Weights of a small GPT-style language model, trained from scratch on English Wikipedia: vocabulary 586, 156M tokens.
Each number is 128 + 24 x the weight over its row's rms, rounded and kept within 0 to 255. Layers, rows and columns count from 0. Numbers have three digits each. The size before them is the row's rms in percent of the matrix's.

# layer 6 MLP down (transposed), 896x224, rms 0.155, rows 290-318, columns 112-223
098:079109096188091150121093161145110096124158149143134086148112148114103114124113099108135121089122133105131102099097127084144123125148122117105155129128098105104138139120148140164159188117112143144183116116111108128141126116131115136118144155102152108141104117124100108088133150150152154123117072128187124110148113160150100163131091126100
102:128133156102153101107133133139151160118148116123118167098095132133130126147132105132145107129122164110121145135111106148126138146116171136167144124131162142132130121114133113155175139132126148136110142144100194109088107121192163094093122121159131162130129098115071146098185121077134123129114146073141147124149114110070148146173150148120
100:114106130132170129124113137149147117115177136099158137120190144169165142149153055135128120137132115131102137103125096138132131124097120113131162123120124076159119103131184157129161138149147139123129107099126160088160116112148119125154149120147173094120187119104150103139138111108106177151081124111166129126105129167133123142135132116128
108:162151084127102130169113160187108137115116113164126121110131142147135110090182146102122130147094161152162144119116157094153135138152099147156165110131108127126132088129159063163144108148130126145179119096081099128117130134159147116152111140153104137111149148083130129134105106120084155132167116117080173106104138153096154160140120109095
106:102128127175136131152112158161104083111075119102146118136125087101124130153169102166113123159145126129143135095109137164099087104105105112108101158093122077073121132117126147132148133136120123077155134119149128120123106129137133104145111125133154124126092131154141117127098134145102145147162058153119147081130141134142122119103127143128
104:113156144140147138131094150125144129137173136111087120121133108139116140099148148142172084107125125140112119116097118097139099120136107132123141104126153149128088090135123145170102107121114154112110151093162071097164112139166106163141153111107139157063114166122112153141144163110131136158116115141107146142104138156117098130116112091164
100:118124117129119112201157128160144143130116120095125104144132151118138092134125184104114134105150109147086091137170112121141164115069123137094120126130086152125127134113128096136144132138138091137116098114183171094112136145156143146117163137127144121119152140105125071146122109097106158160082135120159159122134101142115124117109123104142
104:140137151122172064151122115123129086096158111110137132132123178137160129143149138105168075123105108121122177103135106161163124108129145128108111081154159123152105134137087161125140130091121116127123128130170122115127130112188140139128109155112178147091169157106126116125122132109118112145135161119137123137110181097125150104163124144180
095:115128169141159129094100092149141136142152092121115128154097135165166187155143123173150106111135103162128147134118108104122131100118126093123108105116126140127149124107106108113123132118133114159104133135150129121104174147128155117181150102153152155135132126148134111133125157135154106135132116144140136191206125153129135107144094147164
106:126108145177189110104102130116137144114123152121165121141181134160151108144118125148124118111085151113107133123149173176116044121133116135123161113135117150164109135079120137097152113127139147108110135125146070145145172133144139152144123156184135119159163160156143166142162099149143135107105155173151134108171151089128128116108140153137
106:150149115140133126130149138129111136075127128105089122185140156123152145134130091183123145118111149137127141138179143124141112113178134102103148126133127169137099114082149122091146106162151145102095140160132133135134114172117070120125119131108088130126144150145130151097127152106169130117143099137133114121105139141080150130091143147144
095:148146134125124122096161139146113174151102083159159142152103159113188138158098165125151120094110123129098106096154157134125136108164131144133132121162131119148164132096115169119122145153156128117116135140121117165126152126128168151110117185108135152107116131132122115122151114140079121149092085107111175116068101171125159114137150135135
104:146130093096152113104131134139122105119113137131082157122197144122099127113135101148117152169082152125123121126141167107146120181122152097132156121115113113121091117155141127096082123104144117124138126112191156123131119123131061133107116147155151153150097123103133125142142156109106123141124077128138068166144101113116119131132130113136
106:119117110118151103137099116137146160101124144087135164158184140114136175117113116108143123136131135146115108094137098132135116166123111136155131102126105171119128124121152112164108186147156114134116159133162132119132092103175135088100130152139134124192174113090072156177117114075077130095174093101128092158121120126151136116107107107158
096:115119167111067089139111112180119131122104147128123156160110182144106166113111124141123156190109156158131142129153156149129131130092116110107139116131102131105146165153151115139158119128135131142098123103110169160136088141116108105116158127149127126138123133136101124167109112164139102107185100148093091090083104130145106156171118104145
092:123127173097153130110109164115140138120153130083142098153117105145142126093121181088118134116142090113139116121160145119134143131124080144107133149133130158125138141130149122138123171151113144148144137120093114137117116178115152124090122131102130096116105133179113120148099154095134141139133127109165142114124128154158118145147115157145
096:124120126143074128099087141152141146134091099146128120106138119153086110107168116136128118135146125120158112061132127153136082129112158170139131134127125139122081108137149116142089111076093109101169139157152101121120118134122099089126102139129142132112136086107159105121133118113156143131146122162087119077128078146109106095115089110103
100:092128151134131123146144088113145146094127073113140131160123161149107145134137127152136075155131169107118183116114109142154130162148124088099124109144120100103168134146176082124133112133122160118099128102166116074083139099122162090134133134144105115102128079128095133147118100129114109123123140158133189121135106105170101154129080131138
096:185109117153161118108092156124130169093175140124113066134129123099123114137154121090148144177137139118081144120127165126112089134113136179168117092149110139111080146181178108138114097162107161145106149130150130117138117124115110137155136126142096156131130125122133110095107134108166135118076123117142181136119111132141111131147128122146
105:141155147152144153144093151128184142104122093144116128162097122129105159111134149132176139159105151109113120134133148171047126147124126114120081136156112153146135080155195141098156134117148121113129125093123098087134141143103087175103183117117161107116140122127106119144136146140136135162097095133140155134112105117139114107133126107127
094:159093113118127120144186139150135111095112086089118141160110122130113112152115106152152133096149115143094142127128105120120125125146132112124122116105098140115130137115168103136129171113127148184088128137117133114123129147165119136145136145167159109118157141131116147139116077149118125144143137132161156127140135114101105100141160116145
103:138103103114179129136062092140102107132172138131090155099123129162112115109129161130134170123076116154156139104137146163141124146144156090107141153189168113118105100156109159203129093118142159110098127119125153138099178161138174138162107098137108153133114133147132159134113134094110117116140118125174120135144120128150137085110112101152
095:113129177137148084155129125103102107089164086127119116093157092146115106112144089118144105121127136123125119126117144102138166152115118142109090153117176092179118105130120104123098108091099157128119114091126132105119109131184100153141168093143145111134115118107096156136105130123095108107122099149137113139063142136177119154097135136163
094:094143100107113131117143122119115114089107142116124135123138160112154110123131142091170094102133134093108096126142127116077126117118104159140113130122126161136145136092111145098174151134125088110121108112157156096106092114178106069165131120139137162163098122120095149105120123161157058130095108115133121174145108131093103113141168122138
111:135118070127128101111101129108082101123105115140146167116171119138112123096118122141138095093182133125152109132118067118104162113097124150130164146090088080161125151146117124106137180091184115120139099134103172094111122119133155076135094151128102118103113123142107131133185125117112117132095142140138148136100111139150134116123122116102
112:093126180138107158115152128114110143115145122130133159125139137142115081119119137102136111132116147152110161120135147144174122085097111114141177083131099131140191125069129124099103136119110111136131148123128123094124142105089135126130081120135071185148125147127140114097116134092141140143148153123097089117146126099112124134181134129132
097:143160102074095138096114139135153135157134106116151128172121120094129148132071133093140116128122088113125138119130117135158132132113123143136164157093171122170120134149142107130115107111129128096131139137111130127152098159158081141173126088090150088084126133168111113134168095176154104120134128085138124078129105129136123154107141148133
098:062110112077088114140131154146157083148101130140147105160124165113174149103134120127181128139101106138122122172147149121129153130129155132135160134106133135095132087127106070174125180085105151116182177146165115126141136128182146125101146116126119122148107095142142140164108151153083153109123122127163087122147154099116129118136137128154
102:119117100132136134134104111126119116105116195138114145121109147116167123122125124129125158042102176107137159132185147139109124134159160144170153124135142094131137088118127157174133168178169133112109109119149131168163159077129114138095117144102136116081113107101089114085127111140155140173118086149121126113116145101096106141117131123146
# layer 6 MLP up, 896x224, rms 0.149, rows 291-319, columns 112-223
107:103143135136162173115136116110145141133143141127126197100160089101123072106150088125129153103107148126123120101156078174136136071117139130160118093100141117112125186122119090087125140150141107129180109128101131134120124138154161092121114135193111142122113123135122125105121107091111150095100124098153114134136138140099144154100148074128
094:149107127107125153110120114167107136103125156142130101130097142155169173095142142107149116100108133148133147115122156117142102100166064130144128131115129165120116154142156109136134173122105076128178141110138128107111131106111114167120122141140128122141095159122130136096107128054107127113112163095077116132100144110121120100101102122151
099:136151130153123124146171134172075123167125154112156096137103193131125120154062122136155106116168159155131149109111131117120096158112133166137140137120149132124093122169138126124160121113105137149099140153112131151107151128104145129136152120101119108169094146136173140143159189147141141112138143085099117162136091076143116093102079128124
108:120149120098106083137154111136139149100121166137080096120153078111113127101136148101123144099162151149135160110080121125146137108134133101132103139156138134159122154147147123085123152101111120085111093102180129103110143151121106119143069113087159123131109116129130111133148131129110171093197096138122097180138167102129162139160096150104
100:130112124068127156124146102161138153098101105122131131077133140129153133169128086160101163147156131121158142109124120160138171123101173110087117117094123148165161107136150085111153117089111120141133154132095164098117144127142151145090091124107159165116143139104136103147103168140165186109123174108134131136167102120089131115120090173100
093:122169129112093139107102125143092125154065123142107115144091104142112106135123095121142141080134152147121190092155107126135140143147167159094086116147101139122092104132180125095135152128131081134137145139107130163118102131130094097112182095144085125131172085130151151106167110168123096122161100119137135166143149109133103145107159100135
099:156128100144108059138124118165112200111141176126145120121112132120172144080105126141175146110165134127141096081136123142157145082115143095189109162167134126130093127123147076086158130139121110121125123124165135181127137109112140100111080122136109140099128111107107133147134100096134115161112133148124131096139105141108105116128138153152
096:124101154101154124162117143143164119162120110119117129110161139133110110143163127156097141161125118129155148138102129135127132141154139114097087100117180122125132159139131133159142131136177149128156125161140098100153120098135101116117180152148096116131143108105138105152132109157124123146124139133102147142072106150141075165131112124147
104:145106123098105158101100088128137154110143114113121126081136105095141188134111126091166123106090164148137127187138160121114133093133144181152173087104110090143128190133141122130110132093133130146166086141158137108135106116161160097124135120097156151107124107164115163126118128138121147139110130112111127098122139098102136161138122125162
103:068131145139118150130123097177148109161135124128112104119141121161117130110105124100139118198121138139180174093096179083150117185105098089144101123167123111130159140106121137103104152159148139137133132159103127113112111119122135104100137128115144154123122100169158108140173099102140109175103130109092120106129132184111147139162097110110
096:135113119131129122136085116118135141096130132110144134148145096120135133097115086151105076151103091107135142122154150079135126144107120140107152172103111145157141128113133141152122137086129107133147127159113129103156128117148100190099146137110133124152131111100121118079139118123152168096151149085101072096085141161099131140088173157152
107:107078120126111184117123110128151155119170117130092098136072121098125119123142149089126091129096118110142140111109169136130125127136103125087109142134104137106111119184106115107135149115133152103145119118132108148141121088126172162108121119167121145152120134133122155126113094135143130164105116138115160105125094139114076149181079130118
098:123104152145131113158099133155139116153114095150114147118127164110112105078118088157153130118118128091125127101136146134117162130119158090153111128099173094139137119084165151096135126112104120139120126150118101140130148129136100085124122143131141123086148103121197133123126159102151134100155126148113125142182116127129131139131146133173
110:133135094132111125094109129116109123161139140140146120116118105124066179139133105091136103134136123120135125141126132133144143094174103135102107135128133103173152102135120139109142120096089136101178169140165130132138144113109138119104087128136142071163139190122137083125168142146137148126068192136154140138115146168099122116140140133117
092:130138188157118111132129103151126113150105129158132138096087137150120129142164163132116131082105162149105151165125097117100099138114177127095129073129133112096146102124114120134132102111110100160153128125122143133111130150101075136109098159145125113154145112094134176162130158156149122133162111149147105170083112111121151154113143159137
098:151159155097144088094172169151152109108179131153129092122109129165151183120160149127121160137127136165123168170119152138105108114126154114145120114138133143135129154113122115102138126139089154138102102096091103080139122119145128114166113103096107180151136118171088120141143105102125125112116092126130135131134115120144131128141149133147
102:142119135095097157121133180162134140133107139136069110139128144138164121157145152136106133108147117098149104075119117130154155137103131124117084117138097104167142135123102101182186147148112101159168138149120133094123152117087124135111149108118124069164093110171153149119128135098162163127116145136111117167095132159117173146132116170152
105:125128115083129083147157149160144129139163103145133135137174090170099124163145113148099144119143120186131145128128150150153131113151085117104148119108144111086118106140115145094110081085133092118126113104111136123121111106127110140128143119121134142122096115138095169087113109149148085082119134112133110101135121114113102095130130126113
097:101142095115137109105189143121143168121164111116122095080170144166133184128090135139115165122151119079112125132111114093144127129137157138126179183141091133160112124108099134076131116152170133123098139120128143099132117106102109123092160102121100113149149110138165147116146124160139127155144098148103114145119123107103120114069136153131
095:147104127140165118147157134143117116129139125123087150157120155115147100117148122080094139099099111109131112138143155109136102144127107120124139140147117091177111138129131177121146142116109094158087158137118145120133107134199133141138097130102114113143118123121113134132150107103157135152121195138134122142085119117132158190127139131136
108:087115132100134160133140119120132140108136135161127098107143146135174170155155121154130111108118100143123108141113117151141154166092122117097151157161111116131160132101098157090121104142090120153133168140146116151080126121147122100078140111117143141166138145161118112093079124140135169174131060126114187122128129124116169154140175133137
101:127158135122171173117141148129147127143125164151172157122109144129125129162143168145135161119156119118113165153127159102120116086157146122099137144124140131111172138095102130129112139136161126146142163134127124122098118090108144113147123110171113123135135159175112096116159140149140130139158132144113143149143148114107127079086134153131
100:134164154095124125107103141143131117131165112116121092130112098086124130121139094153126170119132145114157069130170155116159148133089099111102161132112111166137159118104111137106118138113125152086128145154111132104127106097105168151162143133129141088115065148127166136126077146112138134153104144115106157150093115118126157094142175047123
113:088154114134167099111156104112146119104166121130139178133083120151117132083145110126102101105138118124087106093171113125106112114098131144104141130132126113124152141125128152135103155134125178120125098084159163079101143118139148116109128146111081147141115100141147144065153106118141155118132130169152150128069109131121107128099122119165
117:093098142154138149114131152138132113155147128155117112157110160139121098093143108062130137163123134151117162125117121092137146088133124143138148151145078109122173130095078145158119132150070137129126100122126132114173123108104143134085117141152111107104116141117165125115085114101136115110117070105116083072118129136101159137096106157126
096:120140114120111121113111097147116142127160091154136194120109119128106107080122116147150160073109175135131155107094093123152137154096121103094178139117165115109125129120136121139126158132140169101135122166112120152146157157127147120134127124139117173110105122137121090137098135126191081144171170136124117089177141126105119155112126120091
100:136123093128143084048104129125119121182145128109119122094134107147144126166123143117131137143135143097141140103108107100133111106138172091158156102082099139169105150062129110125150088167131142118095125126104154108131111101139095138200119173112158133144112122150159083142131099155149118126136155134107122135139112123141128049151128155127
107:150167105128109172130127098141161133141094113177121128134137147132161134164132119149103140090085112164067080154140139120131153140137128100128136167109125141108133115100142104124118113103172143145161061137114127124106109141138092145122127124101111129104173125180130155132176153136122133146119108087125083095111142133077113142114161135155
100:101131128139151151108115128112104111149130098167096126082095136124156132058099106099166119120093097100185145138169124135156137123109190111131104119081128101099156172126175113136147148154161137149102137163124160141131141137129149132094130115115140113107103131116139085157126107084121136134127132112126140123088062096138123110136158101143